Weights of a small GPT-style language model, trained from scratch on English Wikipedia: tied embeddings, 132M tokens.
Each number is 200 + 40 x the weight over its row's rms, rounded and kept within 0 to 999. Layers, rows and columns count from 0. The size before them is the row's rms in percent of the matrix's.

# layer 3 MLP up, 512x64, rms 0.284, rows 193-247, columns 0-63
100,165,182,207,184,150,260,294,143,222,180,122,236,142,147,218,230,243,232,203,163,185,167,182,238,247,188,231,217,140,157,119,183,157,207,239,175,159,193,183,248,206,239,179,151,204,198,170,204,172,179,125,251,182,172,189,224,169,179,189,219,242,285,225,116
110,242,207,184,162,194,217,223,196,214,185,218,257,228,184,214,210,211,245,174,207,202,179,222,189,199,130,208,231,133,195,140,175,126,213,277,134,165,207,105,216,235,304,243,217,255,233,215,223,155,182,180,234,185,224,132,187,123,264,190,222,148,191,264,156
076,116,123,161,248,147,157,203,235,232,170,172,250,153,130,205,191,230,191,271,153,144,274,203,172,230,202,113,236,188,228,219,164,194,169,216,179,173,189,238,258,208,171,240,181,203,201,219,224,191,261,240,162,170,198,260,261,141,249,186,208,249,215,170,234
092,164,221,216,238,168,121,207,132,179,212,227,236,221,159,247,179,253,162,136,185,171,276,171,236,183,237,132,199,218,198,108,179,132,215,197,215,251,249,229,189,168,200,235,161,261,179,205,106,177,246,131,154,222,178,201,201,197,261,253,182,168,202,181,186
096,174,152,212,277,140,226,240,101,180,212,216,172,196,144,161,218,126,209,173,250,183,253,232,271,141,205,111,207,229,212,173,288,217,224,168,201,291,151,207,209,223,215,207,167,147,185,202,174,208,175,273,170,177,209,183,210,234,184,160,230,240,180,195,187
118,284,191,170,252,158,134,259,211,190,115,189,158,208,168,156,191,163,164,171,196,152,172,164,202,255,215,292,207,162,197,235,179,155,213,175,196,207,245,228,129,212,205,146,222,194,188,204,276,193,164,249,100,173,227,167,144,211,198,210,188,159,265,210,223
105,241,191,183,140,191,214,210,207,148,163,170,193,191,200,250,215,201,227,266,232,217,202,143,164,118,189,230,165,152,252,158,228,148,161,199,137,266,191,232,199,226,159,274,245,216,201,134,189,187,148,259,150,117,179,243,218,190,184,107,226,248,172,198,242
094,256,139,212,205,231,195,220,250,205,224,213,185,191,194,161,172,135,205,168,189,189,152,180,166,223,216,266,193,226,241,156,229,177,188,136,224,271,185,135,151,192,159,158,212,270,238,90,181,195,233,242,221,162,154,296,163,192,271,230,150,163,196,226,219
101,273,210,205,228,230,145,228,190,272,214,223,171,226,144,176,248,249,157,159,247,192,147,188,226,213,198,174,195,243,180,179,175,201,233,127,219,186,166,181,169,242,240,204,276,237,194,221,220,172,157,222,279,249,141,281,128,190,206,215,149,177,242,155,282
117,239,266,261,167,210,178,269,241,220,245,215,164,247,203,192,194,144,188,126,168,243,202,229,246,241,180,205,138,177,234,106,190,170,157,208,214,174,184,137,145,240,211,163,276,178,226,169,255,192,162,260,195,177,213,223,169,147,211,168,206,187,177,271,274
117,179,218,181,247,203,177,236,201,190,268,106,296,222,183,196,140,203,196,150,179,182,135,140,246,252,169,156,223,181,158,185,175,167,256,176,246,158,182,216,238,148,209,188,138,279,213,210,266,214,161,224,186,266,195,207,204,246,127,203,138,224,180,186,214
074,163,259,234,178,182,196,290,227,216,180,174,148,171,188,191,186,228,260,210,229,143,192,170,215,169,200,219,209,148,178,133,285,220,199,263,264,198,124,153,199,208,174,226,153,166,206,136,170,271,205,200,267,202,177,221,253,167,173,263,141,175,202,199,277
113,271,154,198,206,126,144,167,144,212,225,248,162,167,239,203,225,166,154,214,301,217,151,219,201,208,163,274,272,202,220,208,144,166,212,123,230,170,208,150,217,186,186,247,151,202,176,233,236,165,224,106,230,149,234,202,171,175,186,199,181,223,199,264,176
095,262,177,174,192,266,180,213,192,231,254,190,230,226,139,224,236,249,142,224,196,194,245,223,181,229,199,256,156,249,204,197,226,211,161,192,188,190,217,181,179,149,250,188,234,198,218,209,236,165,174,256,175,268,263,295,79,186,245,168,172,166,273,206,257
084,199,223,221,233,197,164,169,195,165,169,206,156,251,216,193,147,212,205,192,211,108,132,175,222,184,224,253,175,169,233,171,293,185,265,207,280,189,227,224,142,204,159,157,156,152,195,217,289,227,268,235,242,145,193,153,169,188,169,200,107,196,208,199,160
106,148,203,216,180,196,181,233,274,213,184,254,141,235,187,206,224,221,200,162,210,183,167,118,187,184,228,214,192,178,223,149,247,186,267,197,182,224,179,167,170,245,142,214,162,110,170,108,248,211,175,251,190,189,173,212,230,137,251,312,167,173,260,228,180
091,185,178,285,200,248,132,206,259,146,226,143,197,190,232,148,156,187,246,222,170,140,219,182,215,204,159,191,178,256,194,230,134,252,160,256,158,211,252,160,239,150,172,150,197,188,213,170,264,146,278,154,210,173,203,246,238,211,225,143,184,184,197,153,137
097,248,219,215,226,208,200,226,217,188,206,181,185,213,152,204,170,256,226,181,173,179,222,199,191,166,194,176,244,233,257,214,230,100,260,227,236,289,233,153,283,159,134,134,205,150,160,188,244,177,272,254,181,179,144,189,130,226,200,153,203,263,179,181,143
108,195,196,174,207,187,216,120,220,174,261,170,189,216,275,108,171,140,207,130,254,243,204,126,200,194,182,191,222,176,228,197,205,155,187,163,230,211,224,195,178,230,265,198,156,197,185,130,301,193,211,306,207,259,208,248,195,160,218,201,228,221,152,181,165
084,254,272,207,296,213,195,146,170,181,209,175,186,202,205,176,174,182,169,166,230,181,253,182,172,303,246,225,200,237,235,197,216,159,241,260,155,200,283,157,154,189,219,154,240,141,232,182,187,189,198,242,181,251,140,253,144,201,163,216,257,173,144,231,162
101,207,199,173,250,161,213,218,258,238,204,162,177,187,205,162,170,183,269,196,161,111,199,128,155,266,218,208,254,195,168,213,196,147,220,187,195,152,184,259,184,253,165,242,187,173,198,160,160,75,169,170,234,219,173,163,182,196,129,121,245,213,227,201,246
073,181,214,293,233,159,202,243,189,219,165,244,245,232,177,204,297,234,254,207,227,167,187,190,225,174,249,222,192,227,179,183,200,203,157,286,209,258,232,247,170,161,145,219,164,243,162,110,184,225,196,174,191,201,149,233,179,203,298,253,176,128,202,231,227
093,215,196,204,213,217,204,216,149,246,148,241,228,198,232,232,244,192,204,255,174,179,255,156,229,146,149,185,190,151,285,161,192,208,292,99,237,193,173,179,179,179,224,151,220,166,117,135,218,215,158,231,146,179,160,286,175,195,166,162,239,212,238,226,190
093,167,171,173,176,158,213,245,179,208,174,208,214,217,212,238,183,131,177,230,142,137,219,217,269,166,158,132,264,233,262,224,200,225,250,255,145,169,273,202,197,176,205,195,179,189,154,102,156,181,229,204,108,202,293,176,170,179,247,205,211,175,232,171,191
089,193,193,193,216,151,178,169,194,248,252,208,247,219,162,194,258,215,195,148,155,198,223,221,286,222,224,216,155,222,213,186,210,176,165,218,147,206,204,145,138,235,280,190,125,279,254,159,152,213,122,203,186,180,247,175,208,176,182,211,238,283,132,160,267
109,183,257,95,174,165,169,175,232,207,169,108,238,229,181,208,250,179,195,191,205,169,151,239,153,189,151,261,162,226,120,284,227,163,226,184,144,169,237,212,212,193,274,167,205,184,237,214,223,154,213,148,176,247,234,195,181,243,239,231,182,222,162,174,130
092,226,270,192,175,222,177,211,142,174,223,181,212,201,215,224,129,210,186,257,255,218,165,185,228,147,207,216,236,131,165,119,178,97,184,177,207,229,223,197,199,212,173,272,235,148,229,170,247,182,231,188,123,222,181,149,197,287,278,234,207,174,258,199,171
092,220,193,145,225,236,157,260,161,232,291,177,282,250,177,131,201,182,175,186,236,119,189,129,157,187,177,234,191,162,171,219,161,209,152,202,212,189,172,204,203,264,211,254,252,248,141,161,215,220,191,273,116,188,216,222,226,211,194,249,196,200,189,173,131
100,160,217,203,244,262,212,186,252,227,173,177,157,212,220,249,191,216,172,191,274,227,213,225,204,159,132,142,209,227,202,156,212,210,142,136,229,152,200,225,232,167,248,268,182,133,260,165,256,287,166,115,167,239,211,228,196,225,219,227,218,259,202,156,264
113,124,247,227,218,147,190,206,200,140,201,195,212,214,264,181,256,209,231,129,231,278,190,199,185,282,230,197,228,212,139,171,275,175,265,133,182,184,212,256,245,229,191,220,226,233,217,159,179,159,187,162,184,184,109,135,169,158,150,163,172,198,246,206,215
088,157,253,194,210,161,237,209,135,217,218,290,230,239,174,185,286,196,207,210,196,246,235,199,199,116,160,215,219,174,175,104,195,277,235,209,207,107,214,211,184,203,202,228,223,212,174,179,186,178,142,244,307,180,147,183,185,176,180,223,203,203,234,236,140
076,219,262,225,247,184,268,185,189,271,151,81,221,232,171,144,207,159,226,218,204,201,218,255,191,236,254,139,185,157,167,255,220,204,213,192,201,176,214,185,247,242,223,203,277,242,225,267,204,208,148,249,194,248,211,178,147,188,154,150,209,234,150,163,146
099,237,269,183,200,165,155,268,129,191,192,319,158,222,181,196,174,172,213,165,204,241,192,167,212,210,287,159,249,131,265,165,209,139,234,171,230,196,188,160,166,139,244,210,196,172,201,165,153,187,176,211,165,152,227,138,174,273,192,224,171,170,207,176,228
098,183,155,231,145,197,89,180,194,219,226,177,228,221,179,140,229,227,214,206,166,178,117,182,199,204,220,160,142,164,139,277,206,267,138,183,185,273,144,200,259,166,202,236,206,221,203,166,149,156,189,223,190,203,242,221,266,158,191,198,238,269,145,222,229
090,258,240,179,164,93,198,152,154,138,206,185,191,211,154,245,233,184,191,159,244,214,192,193,270,240,199,169,180,206,172,198,189,230,227,214,148,227,153,223,234,216,195,193,263,196,216,196,194,188,191,163,164,135,194,137,113,145,131,197,118,185,185,212,298
081,150,222,233,141,214,179,134,124,187,180,217,186,170,195,206,124,135,258,187,195,188,225,181,218,166,241,180,169,241,200,225,187,222,235,165,197,327,217,150,185,146,165,209,246,244,145,149,213,129,192,153,245,171,235,254,192,175,188,246,157,136,181,196,171
107,110,174,233,164,248,159,164,191,182,217,180,236,245,273,254,205,238,207,162,211,192,221,217,218,218,198,219,198,232,131,143,262,208,200,141,159,280,203,227,160,165,277,233,99,195,217,210,136,178,204,258,196,258,212,171,135,164,192,179,171,226,209,177,248
102,152,238,236,266,158,215,218,198,211,231,239,221,177,156,216,198,238,186,265,195,176,231,183,246,220,232,163,224,107,196,146,217,166,162,159,247,193,236,231,239,179,190,178,231,188,158,110,186,136,214,226,130,89,157,176,173,239,218,182,162,194,119,235,227
117,254,158,165,178,233,168,261,196,144,252,186,194,242,185,138,151,136,135,231,227,226,213,198,204,250,234,181,198,164,148,297,195,290,193,184,172,209,207,175,251,183,220,223,188,237,198,182,240,199,117,231,278,270,171,199,150,174,204,220,187,182,200,126,163
102,119,186,198,183,230,145,148,173,184,221,294,218,276,123,230,190,168,155,190,252,222,171,228,182,230,236,183,175,274,199,242,109,235,179,194,251,202,202,250,182,215,268,249,205,136,209,238,192,238,220,179,154,149,144,212,209,245,168,207,180,247,193,162,231
104,191,246,179,253,201,204,239,209,219,160,126,210,217,131,161,215,253,192,186,181,110,180,267,159,149,214,91,222,227,222,191,153,244,154,242,205,158,272,200,207,217,187,196,157,202,214,239,177,274,243,211,217,284,219,194,208,204,173,233,122,239,192,222,239
079,246,199,302,178,236,257,170,177,167,181,192,147,276,208,191,259,212,275,167,178,211,187,246,332,247,204,158,191,260,188,207,234,226,225,203,239,177,211,155,235,227,178,182,301,189,220,139,212,157,201,204,198,142,223,144,189,197,208,219,222,194,218,212,186
124,287,180,184,162,129,195,203,172,275,228,201,192,193,216,228,146,213,157,224,239,162,201,150,228,168,205,238,161,189,196,203,94,211,210,193,267,193,267,196,258,202,211,163,211,210,142,166,211,151,274,222,190,239,188,261,248,274,233,110,196,225,208,164,179
100,166,140,201,199,162,271,176,141,216,113,226,145,193,243,186,208,203,152,148,202,208,216,208,208,174,159,223,243,193,168,109,232,93,212,210,314,193,245,196,198,212,222,126,155,157,176,217,158,191,178,160,187,226,162,170,207,135,246,170,199,213,205,223,206
093,204,242,210,266,128,131,266,231,211,292,173,188,211,208,165,208,176,161,239,179,155,224,181,173,226,206,206,174,218,197,205,174,227,161,253,232,197,157,262,218,196,214,115,130,160,203,210,222,145,200,264,213,192,208,212,189,279,179,218,216,212,77,251,218
097,203,140,162,184,181,232,192,220,198,176,267,208,193,185,223,266,195,211,146,229,147,115,165,202,187,232,267,142,222,241,238,170,194,138,158,207,194,218,194,272,178,227,206,101,178,96,149,152,222,257,199,163,137,183,269,190,168,215,230,198,227,208,218,196
112,150,188,191,111,266,215,158,188,218,161,150,210,246,131,186,274,171,183,144,219,151,161,252,202,197,225,228,238,203,198,213,228,252,180,269,210,160,162,190,184,146,148,161,173,286,254,244,206,205,265,193,196,149,169,199,156,107,200,187,196,251,203,211,212
112,180,263,168,205,192,183,160,196,214,183,200,271,269,221,229,264,142,218,190,182,233,203,142,224,244,236,206,244,185,160,192,188,217,205,250,204,245,165,182,310,152,277,166,188,247,218,234,112,207,248,197,198,265,259,165,239,151,204,162,137,199,164,241,198
052,243,216,232,215,188,218,201,173,201,198,251,247,192,197,248,140,155,255,176,103,226,219,190,216,152,212,195,237,129,219,179,262,171,149,242,272,155,286,174,256,161,217,155,190,156,219,190,249,219,197,177,157,271,233,198,237,205,158,151,219,285,246,221,213
111,168,211,172,181,147,177,185,198,211,187,225,196,127,210,150,186,194,185,211,195,143,159,232,187,150,238,222,210,228,144,182,174,158,171,255,193,221,243,218,271,114,222,151,156,230,150,152,103,163,212,133,166,278,260,219,213,209,255,207,136,211,218,239,132
097,156,227,246,202,174,182,229,246,248,135,123,198,200,195,161,167,146,170,205,190,86,188,213,160,252,310,170,229,198,219,211,189,235,241,268,244,183,271,226,269,153,162,209,245,239,157,219,206,181,273,185,218,217,200,212,179,170,204,185,248,184,232,194,165
094,177,205,248,225,153,289,241,172,142,193,256,214,177,204,219,174,134,198,190,209,176,160,205,214,156,167,287,176,191,145,219,217,148,209,218,216,184,270,223,256,197,186,220,179,258,163,128,131,249,173,208,271,259,162,173,252,229,265,238,199,200,222,241,145
089,125,222,194,223,101,165,189,244,216,185,287,188,221,213,187,257,192,100,223,237,144,150,176,214,156,182,180,197,152,168,195,236,148,182,200,150,186,206,213,237,165,206,189,122,161,153,226,232,276,219,204,203,131,213,219,268,197,251,210,193,264,240,199,190
103,200,211,218,260,215,205,127,156,214,198,193,259,181,218,196,217,223,210,158,178,224,168,247,228,164,194,256,254,175,208,160,126,163,198,148,239,246,255,158,231,121,278,199,198,250,97,208,205,194,134,221,163,145,170,250,146,207,234,166,177,223,206,148,253
085,206,216,171,219,208,196,262,173,277,208,199,160,261,187,211,242,202,173,127,244,132,178,190,204,138,188,241,240,235,298,233,172,145,246,117,210,229,235,111,205,138,217,200,147,178,203,189,193,204,125,176,258,198,177,233,176,259,152,189,225,192,160,217,188
# layer 3 MLP down (transposed), 512x64, rms 0.258, rows 193-246, columns 0-63
087,240,274,206,243,217,223,196,269,192,143,173,140,225,191,167,138,264,185,175,142,217,180,114,215,241,212,113,219,182,196,228,171,190,243,145,214,189,189,215,138,229,164,161,160,183,147,160,166,164,157,167,241,205,153,255,228,268,244,198,237,174,177,247,249
107,235,222,160,208,273,179,253,238,218,161,213,158,235,237,133,156,264,131,216,245,171,204,243,204,200,238,104,208,150,298,169,215,209,191,209,165,272,181,210,169,210,243,167,253,238,226,246,150,182,138,244,210,172,205,185,181,185,279,198,226,210,220,153,217
064,173,201,163,220,149,169,268,160,252,146,243,208,177,166,198,269,198,184,215,241,184,195,214,162,185,168,129,197,211,157,170,261,173,279,129,209,184,281,247,185,200,200,299,158,187,236,227,134,216,235,162,230,177,199,203,150,220,265,142,197,154,177,240,229
091,236,277,226,186,229,166,177,261,173,202,293,249,193,187,257,220,260,251,176,198,173,232,153,183,185,215,191,206,217,165,118,186,190,307,148,220,159,187,249,245,251,263,210,158,245,260,257,203,228,243,223,202,171,170,229,193,195,201,232,228,244,263,186,216
092,240,199,183,226,163,150,198,215,155,224,205,186,214,217,284,142,163,183,185,212,220,172,259,223,235,209,232,131,255,224,203,291,219,167,277,187,196,246,285,229,203,144,177,227,215,200,229,161,246,145,252,198,143,175,283,215,267,192,193,170,156,266,186,179
110,225,194,210,221,147,190,156,207,262,296,212,155,275,224,191,190,167,179,171,247,183,247,127,199,87,151,197,196,178,209,178,177,226,218,150,183,291,145,189,100,175,159,158,244,172,212,182,199,216,219,158,180,183,188,226,230,183,215,141,173,157,196,189,163
107,211,209,196,256,304,222,159,239,268,172,173,148,176,148,299,249,235,197,204,150,207,206,189,228,167,243,212,210,148,211,150,189,290,256,238,173,168,202,198,246,294,231,159,170,205,230,249,172,238,222,143,180,205,199,228,258,162,207,205,205,218,161,223,193
087,204,224,272,176,252,211,217,148,191,164,228,217,126,224,177,189,219,247,179,242,202,189,211,148,168,206,190,192,235,174,238,201,197,132,195,209,267,230,254,221,280,208,252,311,171,185,233,225,179,69,237,209,156,201,203,190,153,232,211,224,172,261,191,165
093,249,215,225,176,243,201,166,252,204,182,219,222,194,171,199,203,229,161,174,176,254,166,247,256,233,205,198,126,166,98,285,200,225,208,188,182,164,146,175,210,172,192,155,252,197,169,239,232,194,158,146,214,332,157,234,221,206,227,224,153,235,273,234,198
107,205,294,194,216,250,221,215,214,165,286,196,277,253,140,180,235,136,234,145,200,84,146,169,256,185,205,198,245,200,210,172,150,233,217,188,151,209,140,193,237,173,208,188,213,223,231,137,146,193,206,162,175,219,218,255,149,206,218,227,206,239,184,230,151
113,174,213,226,198,283,153,217,166,194,219,219,213,167,165,231,208,157,193,256,92,147,219,110,207,166,241,176,192,210,229,214,160,187,224,178,225,161,98,176,179,279,132,222,176,248,177,145,230,215,186,123,201,212,237,254,196,221,139,193,249,218,189,197,222
081,169,125,211,166,234,182,240,249,253,151,137,177,167,167,201,208,214,188,237,162,185,136,201,198,120,207,187,130,241,197,152,199,149,162,187,201,167,145,117,213,163,197,197,203,189,147,201,185,93,203,207,170,200,216,196,253,137,130,169,217,172,115,188,182
112,162,189,233,243,217,220,179,189,194,169,159,159,179,248,293,163,158,209,176,104,204,193,236,242,243,176,219,291,136,262,261,185,162,221,184,237,235,247,271,191,135,111,211,227,190,211,217,228,255,201,216,201,226,186,147,173,217,164,229,199,179,186,261,231
091,175,206,238,153,260,267,162,220,247,147,235,211,182,119,178,222,201,236,187,140,215,184,123,184,132,185,206,176,253,201,106,143,216,160,241,270,166,200,170,157,204,135,246,204,206,157,221,174,191,226,202,232,301,250,220,183,202,221,233,172,209,212,245,219
098,236,191,241,236,195,231,197,158,267,240,228,183,220,197,210,202,221,159,203,178,331,178,236,176,166,126,161,254,190,227,198,186,228,207,167,155,231,204,243,211,179,262,247,170,186,217,187,166,242,185,163,248,240,173,208,238,150,229,164,206,116,98,167,265
087,180,172,201,174,252,185,187,247,205,161,219,216,192,203,157,138,203,228,242,177,203,148,196,303,179,227,153,107,166,184,258,207,164,204,194,231,219,257,181,219,266,135,276,203,204,172,251,225,192,165,188,199,275,242,260,223,247,133,241,196,274,164,199,229
102,201,120,193,245,132,205,160,226,211,165,204,243,243,210,201,191,154,157,188,142,226,165,219,211,251,211,242,159,173,251,133,140,179,131,248,245,218,230,218,218,201,193,185,122,245,186,198,126,258,182,199,247,208,119,167,162,175,152,276,210,215,146,224,235
087,186,274,216,214,231,215,205,237,195,133,223,188,240,231,147,183,147,178,240,184,197,182,142,155,264,189,217,206,164,244,226,252,159,227,268,300,193,176,233,226,195,184,218,174,215,172,300,142,265,193,167,248,178,243,173,116,238,152,200,167,167,173,212,231
118,222,152,240,197,191,190,184,216,192,217,182,242,246,244,165,202,206,150,187,243,195,276,207,157,198,152,147,189,219,159,160,161,212,188,159,206,204,120,187,184,141,223,203,160,175,158,217,249,290,203,244,188,209,265,218,231,172,218,211,160,178,53,234,125
087,129,229,201,231,214,202,269,238,278,205,212,179,215,219,234,200,215,202,216,245,230,197,261,300,198,271,144,154,192,177,198,228,209,179,177,223,187,144,177,250,236,216,304,122,162,223,202,148,247,218,175,271,153,135,209,189,227,218,225,191,170,156,229,224
092,171,263,224,195,264,272,131,246,210,249,171,111,263,176,197,204,213,215,231,202,218,204,257,176,183,250,205,208,237,185,230,159,199,210,137,149,261,114,168,182,216,155,224,199,128,241,196,205,170,141,189,223,236,228,235,216,184,187,160,231,288,215,260,214
069,166,255,177,204,165,179,161,195,187,188,160,262,232,230,192,246,266,216,290,275,222,231,224,188,142,231,160,193,205,104,197,135,226,219,183,240,256,186,217,236,132,256,175,201,253,198,200,190,173,244,271,124,222,204,205,270,205,143,152,179,204,226,199,196
091,170,233,263,122,187,260,181,198,168,158,237,310,171,186,137,236,171,258,230,156,242,211,230,241,276,251,265,199,171,247,258,222,157,192,249,239,203,229,168,163,216,251,162,220,277,190,252,189,156,167,210,197,215,222,204,237,204,193,152,211,228,173,179,183
103,262,211,208,205,192,307,193,232,186,300,210,153,208,212,157,208,110,216,171,214,230,243,203,137,177,129,208,187,163,230,274,227,141,214,203,172,263,216,234,190,270,175,231,224,207,221,167,215,272,192,220,220,191,142,167,199,180,195,251,263,235,209,254,207
112,216,141,191,219,204,232,245,166,244,132,145,116,272,219,196,157,229,220,211,259,220,192,209,138,181,218,171,263,168,250,207,208,252,203,173,236,214,182,230,252,211,155,211,250,225,138,193,194,171,267,262,164,167,119,227,199,191,152,222,221,251,168,207,113
100,189,172,181,167,216,223,219,153,206,228,172,137,172,160,208,206,202,198,147,222,182,237,149,133,165,200,210,172,180,120,283,164,150,171,203,156,268,226,124,202,123,184,169,221,120,255,250,202,169,205,219,192,242,186,227,232,240,184,243,112,261,217,159,165
094,246,181,165,201,127,147,207,169,136,171,187,166,240,195,172,167,222,156,174,229,125,111,207,181,218,204,204,214,226,204,156,171,134,177,156,211,194,208,168,230,215,89,255,192,148,220,208,116,208,152,131,146,171,208,234,108,218,218,223,214,196,231,194,188
097,212,209,220,230,224,181,277,184,227,166,104,229,126,187,221,158,121,129,149,238,200,210,187,172,196,183,200,213,228,204,179,254,219,173,192,296,171,209,140,216,200,180,193,206,162,179,192,160,296,195,243,190,204,222,172,180,186,298,216,185,104,173,193,169
098,229,205,232,224,271,272,125,205,200,243,213,119,157,217,202,180,191,174,233,197,199,218,195,215,252,156,264,204,268,191,294,190,151,133,150,264,207,206,239,237,186,200,209,205,171,233,154,198,146,238,294,166,196,196,282,242,192,197,155,190,156,208,207,185
117,207,238,215,184,192,152,171,207,338,141,272,234,175,133,263,213,179,196,158,213,204,166,213,204,251,148,240,177,195,195,186,136,197,201,254,217,147,242,276,212,214,212,186,227,204,186,268,180,200,183,215,145,178,185,188,217,126,121,178,168,160,174,237,157
098,241,197,119,215,207,172,96,212,192,184,143,215,165,169,148,223,155,197,224,127,223,233,197,108,155,236,191,161,200,171,145,230,238,179,164,231,186,201,186,122,182,218,185,173,207,145,168,179,79,224,190,237,145,159,151,194,166,191,211,225,191,209,150,186
069,223,158,272,204,218,180,217,207,222,194,148,192,156,154,206,120,191,238,157,167,130,159,135,249,223,145,168,203,250,255,169,170,191,188,170,216,215,182,137,213,107,141,165,221,223,193,153,227,203,180,236,184,231,131,230,211,227,150,200,194,174,159,89,184
107,170,135,170,160,155,162,306,177,196,290,227,148,182,152,224,206,250,191,135,207,218,185,206,219,170,204,226,203,180,167,196,222,235,227,207,124,161,222,184,203,252,250,225,303,223,221,222,145,121,229,131,196,168,189,203,157,187,208,172,257,252,217,203,179
096,195,242,211,175,226,222,267,166,227,199,218,223,215,203,202,224,214,175,163,176,222,198,154,188,243,119,146,228,149,120,221,194,267,211,198,197,171,280,211,164,163,246,219,167,191,179,222,145,295,116,185,244,194,250,202,177,192,228,195,141,78,215,222,193
114,176,178,196,250,202,175,196,138,209,296,223,189,195,199,177,122,264,170,189,270,212,241,190,197,124,175,246,196,119,194,208,203,191,175,194,208,224,266,159,168,174,213,216,291,277,196,152,243,180,135,201,210,164,214,277,198,203,154,176,192,210,253,229,140
084,238,268,204,182,273,227,194,161,207,93,255,256,242,221,179,224,199,177,206,209,256,195,289,213,243,241,213,289,256,193,205,185,207,227,184,214,212,249,227,239,146,244,263,168,216,158,234,188,152,222,226,248,203,221,154,148,214,150,229,176,158,145,230,225
101,249,225,198,184,133,167,211,211,194,177,138,121,226,210,186,158,264,270,250,189,202,160,209,183,147,204,221,188,235,192,180,272,145,182,173,279,229,231,143,193,120,196,218,268,203,223,142,178,220,244,201,198,206,267,221,186,202,274,137,193,198,131,154,173
100,180,191,155,159,172,212,247,202,148,196,185,183,290,180,209,187,197,169,189,223,239,177,199,179,244,217,321,153,223,140,200,273,248,202,220,195,210,214,221,163,172,228,170,190,176,160,224,182,263,238,164,158,178,180,257,123,285,158,268,223,175,127,234,220
110,155,192,220,194,181,211,146,200,237,211,249,219,198,194,228,143,163,209,282,171,309,176,201,200,161,137,165,175,273,218,182,307,189,193,187,247,168,135,253,200,197,115,206,211,187,227,118,246,183,211,194,151,129,208,169,198,168,227,176,191,191,177,151,207
105,141,214,230,210,218,177,208,212,154,230,176,198,187,171,172,121,177,176,183,229,179,228,218,239,136,128,170,261,217,177,98,96,216,214,233,275,170,199,211,179,225,224,229,155,203,206,157,263,221,219,220,168,284,173,220,201,289,257,216,236,189,242,212,188
091,208,175,170,244,88,164,186,230,204,240,180,146,191,166,144,219,210,240,237,303,210,219,272,159,211,155,189,191,282,178,282,257,181,165,159,169,233,212,186,157,201,189,178,244,260,235,223,186,184,232,208,173,187,202,181,158,253,210,193,165,271,208,187,264
088,257,70,194,239,177,197,204,255,253,171,180,173,225,167,191,217,150,174,200,136,145,137,243,246,152,187,216,193,243,100,205,234,204,206,170,186,149,183,244,178,224,216,175,203,179,248,146,193,142,177,197,195,139,218,182,168,221,164,266,247,201,236,254,227
122,136,186,217,177,188,207,230,201,180,193,227,158,191,233,192,155,183,160,269,186,288,249,186,174,214,182,176,175,182,133,186,327,167,127,230,138,165,207,241,123,172,251,190,181,270,178,287,194,185,207,229,190,176,261,200,187,230,202,198,168,199,224,258,173
091,148,227,177,169,190,112,141,262,207,178,109,280,227,163,165,182,216,167,201,188,187,167,253,201,206,273,219,137,247,186,209,236,188,206,250,194,251,116,180,235,197,211,158,173,210,156,203,262,180,239,182,164,159,199,214,258,162,203,210,248,121,154,194,227
084,172,168,166,190,221,251,260,231,206,175,254,213,180,169,234,189,194,181,147,172,170,250,151,189,201,265,297,213,177,215,241,216,163,178,145,221,194,278,132,216,243,218,134,229,120,175,264,182,196,153,152,222,252,240,214,235,247,214,220,224,248,154,272,211
085,229,230,147,179,269,218,216,233,201,204,192,232,243,203,169,162,185,248,187,212,154,152,201,191,173,254,153,154,193,184,178,188,215,138,102,169,202,188,233,208,263,312,168,124,277,155,193,258,235,199,242,197,174,221,225,231,200,208,151,189,265,196,127,171
126,225,168,258,156,257,194,223,179,214,162,164,215,201,177,181,249,276,276,201,131,217,205,91,203,275,225,168,142,180,152,163,206,180,160,216,164,197,190,263,172,200,242,151,218,208,166,269,163,167,149,208,195,207,231,159,200,184,192,228,223,221,227,100,158
105,211,221,182,254,248,203,223,191,227,109,238,145,177,172,201,228,152,250,165,184,162,142,228,184,253,298,247,221,172,247,246,237,230,169,178,213,185,298,194,200,184,214,171,235,143,217,180,210,243,244,223,272,249,195,237,244,138,186,205,177,164,260,230,241
048,199,209,181,215,209,221,188,244,202,189,287,176,232,179,270,214,230,219,213,201,228,137,140,227,252,152,219,159,141,134,250,156,124,165,235,262,221,176,240,251,240,205,188,230,201,242,178,140,125,229,238,201,267,202,225,217,123,193,218,262,191,127,193,192
101,243,170,204,163,139,198,261,165,248,221,158,289,241,220,157,178,231,207,233,276,231,127,231,186,174,244,266,307,227,198,193,188,190,186,153,225,193,195,194,210,223,214,175,241,233,205,198,265,169,179,208,209,118,172,211,267,166,178,205,192,245,263,138,234
085,186,174,186,180,247,198,266,188,264,121,116,181,180,150,189,176,181,228,142,284,138,150,244,236,171,188,188,242,189,209,186,198,247,292,159,253,120,170,161,185,205,222,213,213,142,172,154,171,151,254,220,181,183,216,197,188,237,185,209,198,223,133,221,247
082,158,261,143,222,145,203,247,224,232,268,165,187,204,201,175,102,217,200,241,212,218,240,267,220,177,226,176,198,245,186,257,219,200,194,161,218,271,168,265,227,162,241,168,171,155,250,222,188,145,200,150,174,229,248,202,172,176,182,170,107,199,197,103,173
092,175,236,255,246,203,194,196,231,226,154,229,215,166,195,170,158,135,240,162,168,218,245,270,225,140,141,248,148,210,209,142,268,145,204,212,200,157,132,169,218,122,194,196,211,170,173,224,209,224,194,170,166,154,235,232,145,207,147,120,230,197,167,132,268
114,207,168,121,146,154,205,218,186,187,274,222,223,231,181,183,215,134,166,212,193,192,230,164,153,172,230,204,121,219,100,220,263,156,159,275,202,149,142,219,153,237,173,197,212,169,213,251,164,202,250,200,223,220,202,136,199,265,171,186,192,195,107,241,196